Weights of a small GPT-style language model, trained from scratch on English Wikipedia: 8 layers, 5281 steps.
Each number is 128 + 24 x the weight over its row's rms, rounded and kept within 0 to 255. Layers, rows and columns count from 0. Numbers have three digits each. The size before them is the row's rms in percent of the matrix's.

# layer 5 MLP up, 256x64, rms 0.331, rows 42-148, columns 0-63
093:134129101097163130176150101088068151127093119102148171132118082168122118155144090089161147086121136138128138120117141134135113150142114130114149148135142161156120131113085135129111165125116137
102:189103108118130085147094137143129188146144124168153124161123129079131135085123154126140119164144117122124137116123140104123143149157138140124133134077095110116087119140146140081111110105144157
096:151104171112129135111133113113151140164122136100113093106136121151127085120081123122149142115147150068133137127176084133147127120131108156123143180118126181164134133139147128105120087118086137
096:130129128150152171085129139145119114155123104141146109128101156135155133145110140113130118078142150117129109169130118103121129165128150103129177160087068094120167116081130145146120133148094095
095:135173131103135128165075124169125128096148150107170121122111152171132113114142158147130107084148151095116144126129114170162101113102153083144129092129131115099149135115098132107157119111138095
092:169112108115180099109114175102163132151110126118146144158100102130114150170068140157095112121149155139114105147141123125086129134115106130116154188137113125133120131156110138126118094138132092
110:124113110154120119127135090150079116091098158142129142168094098106162151116111090075131125115134144181154152151151142176130140139094134097120139130133138100113119127117150160147131135165117091
097:119088129128096150127145174093095097163123122108144154127134095090084118161101156143161142122067130134121121099146105133154123120101151120122091123156145148164169127134163165124140135132144128
093:125102134106165126111128134161141143141133130174144114137130133134126104131104141096174134147099117089068096135088121130123182085107151111109115149115118143120111161118131096101132151140164183
091:097163151124130137128124125126144136140116143108123117175124101169146111155108126120141141108151119157138174127141092145101148107107058154162053093089123121118159125131139148118140104112142141
118:134139095103128114095150160146114133131164164152121122148122077104151128095145138175124109127152083132152153125147099144086138131171142110116111129095178132151107135155114120109126144119073096
088:131121140096115100125089100107142157119135129096134133119123131141147129161135123085147164118109119139123090133141095131143140120118168096126159144119124150124097157105134088145228108136156106
093:116093176084141135146141103193144155157076166096098131160107137125151162137126142127150131132116120117112105123086118107134088139097122147128151148117143094118141126157133111152119145083113143
091:156099135149088126113146073161178177114120148149158131126137131121132144137161121102132176110108105124100123138097145173125144113128086129135081133135095111148122116152116079118125138116159106
107:129137154126151125116086201159093143087125104131172154118116118089135121151129089158148110095108147135144152112137130137083123148125115159127137123094135103125110168112155140140151106144091098
094:115171149170149138122138177167117121144128131162133135125115102142128088092076115097112132125116110145144149111124093153153150132128132115131183152075124127111117167100082122099105132141103123
092:139146143166144140094096111123124125126152123116120112121133127230125110082127125092135131161162147110157129088143141121141130107160129114109148157085133097132107140118138117093141095127155137
101:092109106086184152137135142170142131154146114139138143152128071123137137125148154128085086109117117089137135101126083144121092081136126135167123098109144151154117146148159125111134144151125106
111:128110138085118099139146128127171128149133148140114159153156105127107097117115162128109107150146121127144111125095164114170089157114185109153123142130110193119129156117112111135087083108125153
097:132122153132179108136165112110160134108090092107129135121123155140144152086108088130129117098071162121102142149130130103143175132143122133110165142137111116100127174132116133163140114116077161
091:133138115114120145133146124136078119132108126137126102127084154141139124151132119160135151090069136126157138131145151113158090131156122131103104111090152145071164156156096125109114135136191154
089:151131148120106141145127099130107132143133160123136180081108168152135152126122119105122126112111151174083150115089099069103163101078110112161146135113102155097141117132142135151135112135124152
096:124114144144107149137093112118141146119155135112127169118147125094152112118139113195146153123099139114100092111160094112155132104103154144148138110110092124121116161084093094094117120168167154
126:122127131092112105140128151170131124099118112143164160150100154175125143141101152156129093082158167111097156130106087123166150115083082130109125139110141134136128169139143117132122125105141086
091:160107120129101154104145142133110145097179122132095139155079143155104138143094135115083128108134134132111103119152158092150122177115156185140117121120132121157160111130137119072162128108115120
107:119105154139123100116096119155124146159116126144167087089141108109145149148125180138148133127194110132148125136093109086154111116145135133138087152084148115161098120131115112128093152112127168
095:148091150123143099121121136113171155104101140114103150149093068135148114109109130117078124116137146146113173144146161117126151107155113114130144159135101106153142157070123151152099110154160130
101:175113148129131148124149113133116142077119081071096150151155101132125101179138119124115185141103154150122168142122162125149113109134114121117105128143077114123132119178142144132111109131141139
099:127137156107122135091119084124110150095143078101130124131153150099150159083102133139160150125145109094136114106127099153100194138128155141184114142111126122149125126162127102143146106106150108
096:162126133164136098102142115169129083129103162179118172107119130102118136116136104118132144109152130058123162106122166147134131158118124167105133112126157116135106155138110067131141111138118129
115:120090162154156072139083128146110123170132080154109125131121130152112157172147099116119131116085154116104127152107147143126125195118126135107103140114119128115154153094139141125091138154131144
094:139149125141105106093105103156082106167146124085111104140143134127115173122146146091146129115094097112113150127142099126122163132130118117141121126123133119149132182156174128127092137103179182
096:086111105141123134141138132113149148136178133124124121203147151149147106086128121174127085134133157092123137133105141157140132126095138094149064107119108169118114150149108127112112123112117126
096:097118142102122112093143115155169152133167127155152127125126139115119106140141097105191151098139163087154105121139086149128161123141125118159099119117102150107128074141164149163135105112118106
092:110146136132111130077139136133117115150142136147154131109142160107105122121104099099141138153146155141162116139167139118140087121071109098130117155105128181184091136144073146113143093127130106
113:147167106132141122143114121129131123128138132124130176115146129107107148201147074089121145111126137100149118105101161085132128162128116146114111171103169116114154122139133097110121079137092151
100:153181127165139106124149144130140118088126127149106139128095145114176132136117174098130160146166165113123110120104116126131146073138131153089137110100136134164146114119088150128111107109107075
118:116145136179160109155096125174144137081093145152139136148076123104130127113150101127099113134131126141097095152144108109098159133118098091165150138109117152149121135162142114084119131103134166
093:131129117137150189098129151152088121196096117158154125116122146141161104107100145134162155110123126109130140142131116105139106161111123087091107092143122105094138161123099143136129157111095102
094:144159096133135130112093141086144134111105146098148121119153115100140162132106105114126148143179176141097095116099131113131123100135098155170202121112144110115131153136127134124140118072127149
089:137107094097122173090123158132124180135114157159116127135166111132126115119134124134128072074128162089108147120165134139139149125132150115119114149127140142103123082138103073153141160129112152
104:157109133135110159149105150178087144100100134075169131147140118134106090126136094139129126122119108106141126130109082116135125076121119111155155158132159122161165118155125163097128116103168136
101:120143120092094170133105130151128121188110111161157123175120134133098137151154156133109129108107136147141139098126158145142093128113142101128104092085138120110086114157137159086111174108127105
099:118122091120164178148094129147161077102148106148138137177114091112122103142181129130175151083136124152099147135132156116146127107138067149123129146147121114121133113131118140117107106123102116
093:126089110102100128143143133148129140154137117090117163146144114090123155130082167091141114154144133140082117149099136109118136089184156145126130096151098182129118171130129126123115124167111133
095:122142114107131094148093135167150122121157097133120110162108137137144160137121139162114158094082141148124159184173122102108129125100145095126139122141097115116149097148084152127131088169106113
114:142137157134099146119148149107144146150128117099145106128156117140138138139101119143070124105115094124113127107157132143145158126113150115161071083137175126165089158142157103081152097130149105
094:156138104130153099152107144163124135172124135095106112077150091124091184095093147137120149147123160132098150092141154145151125128136096124161145131140113157093156128143153121116093132092138111
105:136149116161079115119091141129130103184118126168152152124121157107114168089153149097126151092108134092119134068141119111147114127146117171129133108127125171146117154148136124138148139090108104
112:136140156099150109123075104149103171159107133147118163169142119107122088122136122137119181101141110104114185109115135099146148120109136122099107123149129094114168127114144144130165082130130159
101:183144125081084102142118150117125141133091137139142158090116107138142167155145170084114112160156151120091101119173109142128134135112150083098100126126165137126156133157130111119101125127131126
114:157077153162134116095157127170128100107096094146160153135123104138112111137126144145185078114152134130098117141129118142119140091118122130126171120186129143107148145111123090120142093102135131
128:134138105119164113090092118130136155074110131129168146172096138154138187159100108162119116093173131122118168136133112097144105130106112107119152149117142101150152142117119104099114107126159115
107:149148158158180155098157122140143148086093161127126128107136109137186080136107128139126177124101113121152112093095122095111121141089121108153117150120109107160126094156123109139153111143130121
104:149111111158124115129137162104106151090103052154137113102109144129132162123140113126137137120153207140108136156107182115149123133135113126138095140118158116104132146113141134122108128162091104
084:108130120114130139065139158141093153104132111158145126178144146158133143131114115155133147118139155114125141171143107147124130072154130084114092100129079142145137106126097126150155120141079156
092:100112077123126129142121127111106119095111135116116131146055114078155157120121139130138122153112158168155147129126158111144095093114159131156102106139140132156140145131079146112180131138163138
099:136132103128168151098127152123139134085141128136152143138118149153136166125076120162095132122125096142121094114163115149110138144067115070113138126084111115145142166115131152142094093126159139
110:163153137108130133101156101178114129092122113137177145151109122111155139136113111108134120129112135161179110147086135141137099130148127126096182097113149159144080143122107110148166109135118088
101:132133126160180116128148077124104139133145105098156108108162127172152118121113168095135145139153092142111123130178113151140101119109186099128085114129093147147110138136137112094131137098132153
101:126127121115135180123096103109163157130125135126139099124123119076071140123135101114149115131141151146150105125112098123135131160111213154116109114095150135113145143129140078139169123151142139
089:135144121122108100134098115147139144162141113080183142141129141111132089142055093141104164086118140110130133113147090156082119133163124135126147151151126130135142112144120109149091130136172147
100:150151137122138100140135153096135139120152116102138123113101137134138173123153168156125119104156126123120164116117100131118157100171177133108130095099125091112133146145141098086129042135137144
095:152115116122123134105088112141081138100155134132112091115118136110095152165157103131147137116098160129126161135157122103124108125161106100160117114113106127123152135165125160125189087171098167
110:141098141096103105111123076132131111151146129134163147177125167122123175112130113114139078141162160123130151135141074150109123129123137136098128138100136137071126132140125079099123131147140175
102:174073148104149114103087162178093109157135186152127133130136135095086120139131156165148115100102089125128120105131137158104124123121116162110109133129128164143159142148119119095122132128131135
095:096108165150133114153112092136110159154093132118152151104161067133167122108113149145145125111108107105128134136115140129124121145111161125116149105107143113142123188093090160147083146157096115
099:120098143093097150138124136139142152126148092099135143174120134112127104146149101129108092128124174115104100117127160132121126185146139118141087137106090138178101103139165172105129163096119132
101:137130098158122102127086136112098147120116098074133170102183120112138098114166103128102139146091147143110130178136133183129157101123110143132119101115173117130172132109147108120126126135115143
111:124119146164124113156175140116147123122135108101151158153077147125154132152126095144105131120115176138132160124097105117141111111116080123162082138106119104130065124165148098107157147141122145
099:129170126098123139109117150113122146090119159107148127133136147114121154123117126089144091112106133135172095129087115130114165129177139092144106132136121151131154124146098079152103100105193160
090:153176127127124127086131101103100132087100148098152133140088154148121122104158162139059153106130136087122160146144133164115149171135121117166106149157116138106091117150123122133112134112135128
095:145149122101142109128131132151127161115124126109081146187131066085092095142174144107171140145137134120116153093113161105106122165124119136129115139121119167113140100151107098139174135125140136
105:099089133154144104136111116147121120134137091149113165101130121142180127134129158179133111112144118099128162133117169112115154065063110154149118125092156129114154116154122098104143132129128127
097:090101078128104129116148146128171111185160104095129122148127152113134145130096170107106146142086131169089104133104137093155144148155135173125119111129115172146114133108117120154131132117123102
095:136101122135113105113092166137187150110130131102147120131066140105167119166086147124126172119133101139125154131132127121113174126088154123104142168107123125138079119130137151117116171133126102
111:104102122101117105177161138173111140154157108152145100175123076166101126102108151158131093136137112104130108158132139137152136148118127159107122131076159120158115093165109134121137108114134114
102:140130124139122088115098143124162116092110149120124107089149116116120122144141147122152142134133154142115146117130102135143165127097194131158168140116153099166128182081096142136114069132120102
098:135100151144123115131163123134132102118151132116103167101121107133087165111131175154109115171069181143137135123103128152111112137092131100129099157146167135126128129135146100105065145118137136
092:173105141157141146112107155118100117128096105126118125175119099122138127163139101134167123124147134106120099127156117104087119112114195166134121085120134094131170175101160133129108147136118102
099:129119123136105066086114162113127106134148086094198124115142113108137147145138116160129114166134147141124136088118139124147137160175109121154130174123111175152127121121123122132156108098109104
101:131133138132106123118140143129139141125153088134142175152105138132151144108111111105096141105094142162085100148096116094161153102130086157052142129098142128169136143146146154138158143136099135
091:174136114122111165125104165111108140151135078158144137126132152142143131099138171137174138125113171153101102114110115108106113134139120184134109114101089091128093101124124077145143134152110122
102:158149141145092106134104096149157108106079140127147169119099143150106133127142110169130135132123120154123140143112076090135147124116159099133188143074098136159153133136115093145133106122101137
103:093106107101142171165093077167080150169116135133129129121121134148134100089117161148110125160117163153142118098143142144109148151118170122117107103109125127154078145138117152124120113108126161
093:187133104103119162125101121096115129142136106085117150119111164119145132114125095121115124154108142098105118076129166138167099146119139135119093148134126159145111088177131123133140072160139150
111:135130084124138148109118127097110129101129155092121132173133112137126112111119105112149162077121086168103190108089146084150167115163150155152111147151123111135152136130155161130116120130128113
116:116115132154135138126129146108107138145108108141161146156144142122129106111072113127126129166135188135125120073104138124106134115124177132124149096116088127179146159109082111129110133083159158
111:187103139095160118120081134147154163130120130162151102130120148092141120123164120136111120119154134126082126130096142153157103122110126151157157129130131115088122158130067091153131119123087150
097:115102114099109113115108140128091132108133157104163156146167127169115111096148123123122160121131141122145085068140111096166121143159127136144130112170149095116150155170150113147166141119091105
104:100129146139131108116105140136165106139084117154152160161149138088127119073125115140130120101124176127075122117088155115158163195131135129097158139152130124124112108107131131105161115113115136
095:124158116102146141118077100128188156103160122137141128120115096113149085119154128137142109126122129120141170151095151086155182109120134154092124126109132136126118115154100156105121112138082167
082:173127143081149135116110130168108157168134123148162124163144130103118124118094136149131064098082092172133118133171142132125110122099150138146108121129125144098110133100154091130143128093127149
104:116095143137117143092108129155153147077149141182147154152106148123180095065149107125104115131112110132122146117103105125184127135129136096107109111108162166106110127113146124126139131130154152
092:153101148105173102118148113177158145137138145126166160093122105133121116129141169187140135102062113134130127146125139110118113121126107130144107128137120144072097144121114141098087126099160116
098:096116138121128126119129178155131116112147111143158164131145116097104120146095116154104080160188188093166145115121127138137123144134140097120100114095128142179134152106119134112096118154110125
100:088086147149161090105136132146118131104132122119137082088138118158160160143136126148164113094085128158123108068154133129141119158128133100136109165145125127116178138130140099148129115155094145
093:111151095164145151140100144146185161116091150127132145105109100129128137138094152103148105142131149118092172145155136111114113128163138114108115110144165132144112111141133129143046137116100097
079:111142106157152158162142129124107117152117057121139128103145066156155134142110154078094125160105136114113115128113139127115106132091152148140144077171124148135114103131113142155143150143132155
102:104134141133158117142100129152123103129071135086152110140128152120112155135146159106115115134151128111186131171173113116169146135103115128101115134088120142130123146123132124153159106053117151
095:162128118085169137127127172146147137087114166108135143115093131134113113178104111123111148113154169102096158139103112103125159112158116115116127097136097163162123144154128136114095120093165104
102:127112145123131104072092114102116160138119147122103161113129115181132125154125117138115133075137078132159115125108158136128149141104136160132100080136146160128154135118177101132163101123137174
102:173111175153106091107094180132095117111121085172180098118098138117163146162139168143138131119140093097137119119104141141109115130152144122134108168123163110142103122127118109122137128121105117
101:100116146163159094152093144159116133176110073177138112140146137136131094113107165111146157111132088149077129117076143152153130130122144140102115153125157119141118119154110133137127116097114103
106:135117134127134130121151164166127122138119148101115136145080156123125129149126102132117124115157155161100103076131120071169118138096116136193123144117090101174120136137118077155117133105124143
095:179139129155193091124128122145100121111100137134179125092108081127138080142081132133160134142101124136119157142129143103139105151113094105151108115144137131178093136153132106125124136137148128
094:131126137119129145120149090131107146123185092124128154122134146075115159125145124092143111121095130137174153122145110151180119141101115121167107112108125113148182105159110087161113127102157108
# layer 5 MLP down (transposed), 256x64, rms 0.0877, rows 42-148, columns 0-63
096:123138088085134137157107116096134149155169129091115142170132132150170155133124137097095129087144140152127063132118128152161110130151124134155122117110121149105114087130114141134121170129079159
104:080136097130099107157107129148132147122130112157129133144110197145105114127114135118111089115182151126137125141132099095156110123152134129145147164092083139122134091146147192114130126099113123
082:110132137125128151139114139147105091115100092140110177149113118125155137082197146113099143156079153177113103139109130149119160123109124115120118116132129130104150096110116128188128171115125132
084:130135110136110155125131101139178133143131129144115124123125085120101157127142142151102154139122108147124149124131130152113150082141128083108082176119097134149087171157154137130065145102166101
095:175127104127099167063135133113128138130159150141106130121101144124099134103114131163084074141158152086122155147103141106126189165110143149126111119120102142131132148134141107146126120116090132
102:081125140106108148146143115121120112102119148168116145118143102116116107095159143128134113112120134083132176108108116107157118116140196081163109146130128099155128135132184145131103176140130108
125:126117173094127126147120080125096146108115144162078072101126130134153115116130153101131116131116149150094149129129167156109161091127125132134086142150155121166167154095158127148094114140116140
101:110105131121112106147127128161161117131152094127134188109074117144125170160088119094144109137112130142089119078154105113129106115121177129141131146120124174154117123159145129101167151109120128
088:116154141139121128170113156102076114098136114091129087144170091137116115134107153122113141168147138109113081164109152136138133121088088103132132165152139138156117102096165126142106142142157153
081:107111146142115141112136065117097138133142107134146143105141200122113133165101182141145097121097123154121119153116144120167116128135116128067153116137099090163118160096149115144124130124140126
102:134085146117127110096172103139113127143162155135154124158139175119123143108102127137122130096150121144110134130121145099176151141150098083058152124110097104118139100150143136129154127078144116
095:144112113167155133115141104154178123158085136117139128145091096132089081118119141113133132090103149139132142150122160117091131127156156081176124149124130116113154101117114093153134138121115183
098:159121144133155106178130159123139137134104131129133167098148134161108120153108094170136113116128086120138109116121158130140132100115094143143157088127101086134133137148094111069170123174104146
086:165162134161115141167110177135124089091152124141088132140137160125130085150113145128105139107138114123129088090111078155113130185105087137122169150140130128141138130133090147117132125097121127
115:074125145132105112110122126095162136114168071121136144139168057132117129131142122126122150135147099129096130129130123154172090147147143116086118135132127138177135133117126146091114157114161158
095:105153083149114143166174102126115136137142107109128140092073118107114118117149130153143120129106101176126134108141099101139117137128070101145143160143144121129105170127164138139145172085146117
073:135117133159115125147093152153117070182144138168139150106167152157106099125145141120092134123115100117089111096127154100146133125105149122135112106159159112120117061099157135123131143136135155
098:182156120143082134151130135099122142147105117059119106153138150128125118140142127098157153136117100145118121146103098171112104150120071078141159148125126109153136108109147122113154141138153156
119:110076149113114094132097128138168148131138118134136158156150133130177148138133125104141125123090100159113130108151140137115114120154129177119112121173120138127083114113150081055148126113133156
091:113132147165129097100094148166074134147116128156122115156189165124147156143144113093151136128143105110145130107110111156130116104104159138112114102120123122142151096100118154110095140177085113
084:115100142103118097172121132137122062114124119156152144152121062161114132131160136090102127140144159128118124099135127138118115129123149139133160090156160133114136067148146137180139124136107148
076:155139106153128123097152147109152162139149119153141126138112119123131126151106127121145137118145096133149136093139167146143121151175157077149115092094119119156080076127089109069159136119121108
086:148117167116176090087121111149124107145115131127154117135120179131115134104126163083110123061120138111116131142120131118182133136141111120143121145149155126090129115160113134179102106177130130
109:148169144108143095135133091083135178109149161110119096164121137103112145127106104177122075131152121147128114109141153145120129150134110119121114156084084118161131166121131137130151111112165100
083:132113138131130137145136156139151134118133105103187148097137132134064144160119156168100076084121152109162094122097166150159109130092128105121138131114109119159123135096107120127151150147130098
106:162096100135132125140115156092167122109137112173145174142102174098132109134113135121148141123178098114155120150113134119136102087095095105101137119108137090162138177144155121116122115103150133
100:086128157101103146139184119136115138122138118155144111142139116104166162157107139146127106120111129108110169125129120139115119130063149148132119110128146108158103142082181081130130085149158141
112:132113116099100136117135093122139152142123141077148116094158144135133146120143139151139124167124111107168109152131146106124076079116101126120136131149153106129134092089149183155157133099186129
086:119121081181130140173141144124125136123130156142116166120098069152110099137155120141116124139102173164100123147082142101122090122089122111102128117138142119147108120105166138163126150151117159
116:135149102112088092108135126127152121118120139128092159148134113124154132148171094160109090128191100135180117132127115124126136097130137144107136145112172135101066107137123159138119130179146130
116:150117125158171087138138181152151125135130089163133155100104076103119102155130102161098112128147143097166126173119135114140162159098147113135136127120117123152120125124111077090108133134128116
082:136104089158140102101103134114091124190158080115151147117092164132144124124119114150105110124122134148122117142137139190140125134143164111148111108088120165124117100123125156102139120182112105
099:162160125126137093152135124164139110145145139096106112080131105079068129112112100103123106132110114107119129148142138138113156125123136163133120134152163121108089151129145119097153145152158199
086:102131115097116130175130114118145086120127092157095147134110130135104149124169111131103100131125099156119119085141128153112123125083118176134181121159132115112111128140204146142132106128158113
086:116081099143178146139119128152148090128114120154114163152101111148140120117177131139096142112131156134119091143085123156140113140171175124123137115124143129062088125118154105142123154134106113
121:153171109108121154142172114116175121120131107115152147155104115126100139156119165127102127114099122103109125112107130148167114139106066112123151131098154132155125179126088109175145104100108119
091:109104110110095123140089107136147152140130140091105133120130154127101115142123129112095133091088135135133111111161158156097069126137149150165111167121143156127184148116163108118130137173132170
124:100138120147083094138123094140130102138144152157135093132089105115103183119137153151141158105111153105127129144117137146116164132113117117180164148075131161136130146106138108106082148113129165
081:094146062106112199108110158108148136139156143106095128155087149132159150113124139141113126146122135128141147122142127100119132116149139108130090169114092109139142140092146162171098121130116099
083:131095124105124132137147113147096136162117167150123186125129076153129135109167126168134137174100143166110152104102157135100114142121113106128126123146099146096079127142146112107119108129097176
090:130094083127152107128108122113100112143106149153154150107140082142120119151151154145105144127134107160119126143135144096115080107160118118166117165155146086142086155119124146168102156087161147
109:167112151138128133115181120099168101143106097139118112088105073104134152115145116132146151135093112158171083124141107093144172123144121120129151138109098152157102118148145136122091149141148137
103:133162109143108152112123130144121162099132102120103148115107100133182090143113143177124116154112106135123129121136110149115105127137148144115114112184183113192116113088129086146127120086119122
111:104112088148104173163131112114165105155151127152154121162122176120127140128158094106126138120125091139135156113145101127133167107090104139098088117122134104101162157162110104118106131142084146
084:140111135163088143118104167103081118084106102133156171143105148143165126128168095134170105163126164084112153135096131113134118131123109159143124109121144101148130094141126144144150112158111101
087:111097128120175139157147137101112108185120154109119128164120096158116154131174121111096123096116169133105089114073132147174109152132124155142130146106128122101114115123146146161108140130088140
104:127121148118078145167116120128171129164065136119160071129145140126156139131112100111117111106151108106124123135121124140131131135097156159182109093159167139100119120157109142082142119132124147
096:168155158094113117137061144150117153134154082131141098081121148142161191133120119136125124176116127109106117114121137140126143109120116096092120124143122101119106166119142139166112145158111143
094:164128123144132135161136096121104172136111149136112159107115147116086120124161098181148107120161079129108128142126151092102122145095146085143116111119133138148098120141135116128132095161194106
127:124111163096133134136086137154153163083114125158146134098119149115101156156111131117119121110141113109077096089131132115152099152111175103119141107160160149080144134165155148109139132131170128
102:131144126130130132135112144154121193142128083178125100102161151156122099112151116104120116125110135166102128083103154130110097106157149135133087116150141110137183112095116166154115144117097132
121:166094166125100108143168146112108125113151147127087135102157133131116139160104163125166107105121145100145170127083128140126106120095103117116147160160095101120099120155103180103130135122144158
125:145143111122141103116158124111129173106108131158167132129117140113123098130138117122169128132162105108094136088121117141134146167097131114139148132100105147188102155131108118156153068100166085
093:111143129105105149124152150143111121157095116094095080157110171142122138155140162105112114138152146132116139119139095118170121119144146130093107152112097151105155099093146176130082172132140098
111:107138130123174092099135133185134117183172128114155122136152115162153123152126122102079118117119076160115117119153063119107142107136136136114109144127114127182127120120134126123114148103141132
084:166103136099104101164111100073152111133140119128118124067123144151142107150135149145099136113088146103136146128135143150139129134124142095141112145120162148097088110114147157143138182130079155
087:134138136119114165169131092143121122099171120120142142148098177136112118085123098121125109133150136119153113173111105153071125102128136180118176115120128124152162149119142113098142123131075119
087:166124107101110115144143125142112150104112126115109122165116157121103135069118151148151129108148176088110160131092116126150124090149130094122134120139158153139158162145108077155144147093101094
112:141161139152129093129142169165146093155109130127122125108149109114156123124107161144124106137113163059164087099142110170110135157111124153118134109114150114111137101081088134135156122166131125
094:127126152107132121155140121107070118168087128137159126146180115110126128123146143108167157139123124132092164096165141098139115125114119144123086108145153107114088160158178103107165115138122115
108:156115134147121162090119117170152094133162108099119129082119173116186167122102149116091150088120149127136082123120134161127101088132161139111117103155126134105143156135117142135114111156120127
076:104078098123132104125089140130141124119113110157105180163130141154137105137176157099099153157121146101122098142087112145155114152131133171113097128165156131145121117127158130113108165098097120
089:129104105128110183134097123143152129123103146167112160147137143119159075108112106132102122139091145145142105126106127140138097146116097107131155154132130166124134082080144125188126171147101120
093:122062138125134147126105148147126127134123127081169187138144099114163090093143090123128160119129125158072137104126143156120137157125126123125164120160153127150131117108096158110116120090146133
103:079110118128131119140124160149128124124138115118141122121161214157143125127098144098141099085133162132123149120153135111150118108138144183134143130119132115106125124137078155116152088086100100
105:097100112106093119099150112159139131135141148172084145097166111125097160141126072144104103145122106149109165105180157139099148141125177157130131116141128118138134107144124140110129138087149140
105:141104095123113141115148099151105131178099123171147147174112150131107165088145141095084135113145129141127140134092130115189119142123109128074151088152120105118140162153117116156123125124115118
101:109164103108125123076173134106150139144145109117135097151141110135141120120109153136098080134113148101123189119155106125181140161126111148139094143137130100129134108085142138143092096136172126
104:140143098116162092121132138141097131127107138170155126126135094075140091141119100148117119101175095123155123147135105131140135166121156154132100116133147125148199116106138092112135077150115142
111:100116115155103148128166163115192124144168111096132083146139099076130147129110114151117097124106119123140116109117135159162137158131099119091140147140090149121141105086109164123150124152151116
079:079115130161131139183145137144149076151103128110144131143087083127125121113174125126086152134133137151088130109125097155131101137108113173144128121137143125122111089129146152175147158127092124
091:196123087147096151123123163130100138178140110137146130120147161154101125112102151096155091128106158137156143126133113065128106097084109149119142118134149106109126146125149124101137118135127094
113:120141139131095161122073115128121120149115122136088063110135157134120177116124107166121142123141127172159166174135076145122140136169132137132127114124140117084108147141112108147103144090125122
103:146097106127130113136122101139156125135135117107156157153156171153137112122113173115150143136083185135153099132126163153119095136138152147105126130108112146142140131085079073121117115090092142
086:169090152164148112105093117125108145116086143103172155119141104133102130158172100126135130111119146112131175134138131140105147127098095106154107167119142075156154141143120147112110096140129091
111:122149140116104115133129081112082165147135166115089136131166062138094116102161151138162096136103131143150114133129156107138102114158181142145121126140149107115154092122137104147122113153129158
104:104147151143104090094130158133120180113143164149133139124146107111077115153153148170160115155112127121110146123134152134088139112099158097090119164086138144100166083115125139131138130105123111
114:175106090183071120138142137124134153140131084147119097114100122141158158143116156130132148147116143127137125120108152166122091148158096107111123128120164108152099104117087136138130152073121138
103:137136184133136142133123111128143081138147146101134129148109183143113159122082142094121151092105142101079108157110101163149128105103139147141072156158141112129122148159125125134094129126096125
095:141143113158138158150095150137105144104133096118149109103123134167140162140119103148099167165118123141096110136094142146140128157121097103080151112144097110122132159144095105105198111119104151
110:086114130134073143119128106100090120120172152090112126139185129153138104142115138152152140152093123146137107188153106097108127101143119112093141126102159127122122180131160113127126152132132144
105:146098143123090153138135110079148120153151160150126140071110148138176100156124133129138141067088119100113112147131180116146127124168141108134146141123127098108136113134136070135157123133138128
069:163131176104157115114122117117164142124116140139131138129111087119156153139141084107104135124142120122101174114166151140139126111111163088131108134095144168092168085158098156114110099119168123
087:169182110113142110112127114087142148129158154129114099158122135132087149130091113161167116104135124112114123140124136160107126101126122077158090165113120124096154146094148133108127153165159094
112:154105069090106160146099121093128136075161166133153128112159125118159122142117101142124142125182091108130133118102133089142132150155159120132137105119111123144163127109154168120139101148139099
094:133111114135086140128135116137093149124135137086152138110129104141105150125145093185180173144169140157111158129110146110109123141140091105114142147085096103085135127117155104146112142132099164
104:146126166127135122141147170127105110138106098134113127117111157140159156182100170129133126137127179094123098108130133141106110118089100114136097144097171174147092117123140096150097154111098117
119:096136137114147145159146110160140132158126152160149144143124067154076124123111125112124135117163119121123149105108127074075096160121132141139127077125152118159144102143140124100133115110151178
122:083108169110119093128131115152153169140121098117122115163131125169144146121106141099138110162117131156147073136136101111107146136123180116126148138095071151103123106117173148129134135141145091
104:116101090157092122143140124086106158103135103115117101123120161152082128147117140145137146153158157116150146135131174091112150141125103116108131159101142125123077163139108119149168109134177091
120:087160139107126117141127101127088159114112130076099153157143138077137112118128121092132141133137189140110122104159149120139147120132093169116152096177139145137162161095148125129137103138100126
095:161133135156090091133120127151142168140133116099086128084097141167095142123126129157082135141124112108161135150102099092152140124131159125115109117142139104143077149152103172139102129130168152
080:105119141140142114112123112099142130099150137112111141128144180132159129088154124118108099125152124128103150088077121162110099117124115100109160178122118143100166104182133134129175121149152167
107:135131142171108089158112120144108114177159121099129162122111091121162102131157080086109110169137113117106156105110112109134164140162130130141103137149153148140165122146114139108129082115130167
104:150127143111165141096136142217125118139162144095127138118173119148144141066113094150098119119129150132117096140119116138122127142127123153125152070117096117143148132108139103106113166130110122
103:134093101110133114137112117151159152174127122125115120189166113120162098134124128119117156097138085158075118129135080095151135137156119153164134109140123113153084128146095117129167130112153125
102:106150082136066163118123143148141119135114122166110109093120136127153142094135143146195124156147109143118143102109108130120162077111158147104160121112105127135171124134129120121103095167116118
096:090093122121169157130095094119153130122143144154132107136123110113180078133174146080115137125116149166109102124116153104140105117134182140122130107127113138110117155104126119180139128130088153
091:146145158089141109120125116124121177121098138128151134154104122144097148150129132147153079105191133138107158114126129123131116139098134076101128135089122124090166164132149113103148090151162103
100:091089133124090137131110144122129157168147102098120103189092095148176101094143161149143127122121153128140102124143101095147140120115145102161115081109149165088134148133145126148132122141121132
101:152116124145105162114124086115082150149135119136097147155138116110119143129142147107149119133139080145179151143160137089129122132093180152141153134110119045143119117113138145135141120112116095
103:120143117187128087154095139084109137156137129087107126126133164109124133169114152174119144138116129124167112110138130150089104148147102125119106170173113127092116153126143144087109120107160122
111:116096145149092118116104083140123111125146159148120134098128149127145147140092170132121167145145108096097111147147117139117153127155159118079129111093149134151120122126111107116116216108153119
104:089142118099179123139115149123136139126121130097087117113186117099126146106121106158148104120135112124114095159168103149136152118118158167152109130125168093146123131086141128097181094147136130
116:112151146107127156110142093107167122131173128088144128090152153135130125140112110163122105113096155129160139151107189130116092099124136130170133107104092155118143157092115075135123110141149139
105:074147102105114099115178158128103091129112148102131116123120176139144156091144161113125132147130133137142139128134098110127145094135099125153134141151114104066159110104168141131133141186111131
080:103092126121124165143099183130118099143092157138117154156131099141147115055151120123097120146137171118117116119120115148102126154145139157128117086154153120125118097144152132149121145151077097